{
  "num_attention_heads": 4,
  "num_key_value_heads": 4,
  "norm_eps": 1e-06,
  "rope_fraction": 0.5,
  "qk_norm": true,
  "parallel_block": false,
  "init": "trunc",
  "init_std_up": 0.0593,
  "optimizer": "adam_hyperball",
  "beta1": 0.9,
  "batch_tokens": [16384, 32768, 65536, 131072],
  "max_seq_len": 1024,
  "doc_mask": true,
  "max_steps": 4825
}
Each number is 50 + 10 x the weight over its row's rms, rounded and kept within 0 to 99. Layers, rows and columns count from 0. The size before them is the row's rms in percent of the matrix's.

# layer 8 attention key, 128x128, rms 0.0416, rows 88-95, columns 64-127
099:60 71 56 50 54 57 52 50 44 47 43 54 63 45 51 41 64 39 32 44 56 48 48 56 64 51 47 51 38 75 53 45 52 45 52 58 42 65 49 39 58 53 63 51 52 42 59 47 49 39 49 43 44 31 48 34 38 35 60 51 60 41 52 59
095:64 62 56 45 51 32 55 57 42 54 57 44 44 48 66 39 52 53 56 47 52 55 42 57 45 36 59 48 54 69 57 50 61 52 69 55 53 27 41 63 37 36 63 48 49 43 39 69 38 46 56 60 49 45 59 49 50 43 48 48 26 37 53 69
093:46 51 59 66 42 33 47 50 54 58 42 52 50 51 40 30 35 60 45 34 53 46 47 43 37 43 57 44 37 40 67 45 50 51 56 47 23 49 44 40 48 32 71 39 37 60 51 48 55 25 60 52 41 52 61 52 47 50 44 43 42 47 52 42
093:40 49 29 49 57 49 50 47 61 38 49 56 37 47 48 45 26 48 53 58 58 45 39 39 52 60 55 50 57 49 56 42 45 68 52 37 58 49 69 44 48 38 42 47 62 58 66 55 38 56 58 51 47 46 64 37 59 61 44 55 56 59 43 62
096:52 49 54 51 50 34 48 47 50 60 36 49 59 58 52 47 50 61 62 46 53 61 64 71 45 38 66 41 36 30 62 39 61 27 60 61 39 46 35 43 57 34 64 52 51 44 47 56 37 45 34 58 38 39 51 43 57 59 57 31 54 25 42 57
098:50 49 28 44 51 35 59 59 52 55 43 48 42 43 57 70 52 46 54 26 53 62 60 54 47 57 55 60 42 68 67 45 49 56 52 56 43 41 49 48 50 45 32 49 50 40 59 54 53 42 43 66 51 57 33 39 56 66 29 52 38 47 50 67
103:39 50 53 48 46 31 50 56 51 70 54 67 27 44 51 64 43 45 38 52 57 53 51 36 39 65 49 52 61 40 48 56 75 43 46 45 46 50 59 55 51 55 57 48 46 50 64 58 63 60 37 54 47 48 52 43 59 62 24 58 33 42 51 46
089:58 61 61 44 51 56 52 44 34 69 46 54 60 56 45 36 59 56 72 57 54 34 46 40 41 53 50 49 49 35 57 51 58 56 41 42 55 49 45 56 35 52 32 47 56 26 32 62 56 69 73 42 41 53 60 51 44 39 51 48 62 56 65 29
# layer 8 attention query, 128x128, rms 0.0417, rows 89-95, columns 64-127
099:44 54 51 44 49 40 66 45 46 47 52 42 36 41 60 29 52 41 62 53 53 50 54 21 55 48 43 56 58 50 32 47 56 63 46 28 55 44 52 66 38 40 51 53 57 49 38 59 45 69 57 39 50 47 44 58 54 51 53 49 58 23 63 55
090:42 48 41 52 40 49 51 66 48 34 41 33 45 71 48 61 72 24 45 50 49 64 57 43 38 37 59 59 56 59 52 36 48 36 60 42 40 48 49 38 60 44 55 43 57 64 60 64 52 57 49 64 50 61 45 52 53 35 40 37 58 69 51 55
091:49 43 41 35 66 46 64 60 50 58 61 39 53 70 55 59 44 48 65 57 41 59 43 57 51 48 55 42 59 63 58 32 54 40 43 44 36 61 69 67 44 30 29 41 50 52 52 54 39 46 57 45 50 38 48 53 49 42 41 51 58 45 51 65
099:51 41 54 57 33 54 46 38 66 63 34 55 44 49 29 40 54 38 57 55 54 46 54 43 51 39 67 49 44 36 46 42 34 44 61 55 69 51 47 46 48 53 50 42 41 41 55 62 51 36 44 47 45 66 60 45 33 60 52 55 31 55 57 38
099:43 40 36 46 40 41 59 49 59 76 36 46 50 45 40 62 56 65 57 42 51 45 48 39 54 44 71 47 55 51 63 46 61 52 42 57 73 57 68 66 60 41 55 46 39 51 33 31 61 57 28 59 49 50 60 61 50 52 45 44 37 51 30 54
096:39 49 39 54 47 51 51 46 44 65 73 33 32 54 40 42 35 39 49 46 53 32 53 56 45 64 63 46 59 52 35 64 60 57 37 61 57 46 48 50 32 43 51 46 14 68 51 49 48 48 38 61 49 44 39 55 42 50 45 47 51 38 49 49
096:54 50 67 50 58 61 55 68 30 50 39 36 49 64 65 49 43 53 49 39 37 58 44 37 47 50 38 58 43 48 49 42 63 64 43 46 37 41 54 66 39 36 43 40 68 49 49 57 66 57 66 53 49 63 60 47 46 47 60 41 64 23 65 55
# layer 8 attention value, 128x128, rms 0.0413, rows 64-67, columns 64-127
123:52 48 46 57 43 53 28 53 51 49 66 44 49 45 40 51 56 53 51 51 55 43 52 16 45 40 50 45 59 42 63 58 61 36 48 56 53 38 46 50 53 52 46 34 42 67 52 70 49 77 43 43 48 33 37 45 48 51 41 69 37 58 43 51
102:69 51 44 48 39 56 58 43 54 54 49 49 50 65 51 47 51 51 64 53 46 29 54 28 42 59 46 63 47 39 29 40 56 62 43 48 59 49 73 54 44 49 32 67 42 53 44 62 55 71 56 27 61 48 30 51 58 56 47 53 41 48 42 59
119:68 51 64 48 44 44 43 54 45 49 39 48 48 49 43 56 56 57 46 47 30 50 65 32 46 49 51 56 49 49 51 60 69 50 41 49 49 59 44 50 20 43 48 67 41 53 54 33 51 45 40 49 48 42 51 48 47 50 40 36 51 51 50 49
115:50 56 63 57 36 50 83 42 32 50 50 55 46 46 64 39 39 49 61 64 53 62 35 49 45 47 58 54 56 38 40 51 52 75 58 57 50 46 48 62 45 58 66 65 45 54 67 34 44 39 62 61 63 48 61 65 54 37 51 25 40 63 59 43
# layer 8 attention output (transposed), 128x128, rms 0.0513, rows 64-66, columns 64-127
115:45 55 41 38 46 55 49 31 42 51 37 40 41 45 67 47 54 46 57 55 42 54 51 63 53 69 51 37 40 61 43 38 30 52 60 40 49 49 61 49 55 55 57 57 68 37 53 45 42 39 60 47 43 58 67 39 48 55 53 25 56 51 69 55
095:32 48 59 44 57 36 37 51 48 55 49 55 48 42 44 57 42 35 38 53 41 60 49 60 63 51 45 43 36 60 52 51 38 38 42 37 40 39 40 42 60 53 59 64 64 37 57 50 45 37 33 43 38 49 68 51 57 54 45 42 61 40 47 41
119:37 49 33 54 41 59 33 58 49 50 54 52 56 53 49 44 33 40 42 67 71 63 44 52 57 56 42 59 50 51 42 48 51 46 60 49 60 46 59 41 74 57 47 49 66 50 58 58 54 53 62 42 45 62 60 42 56 56 67 60 61 47 33 64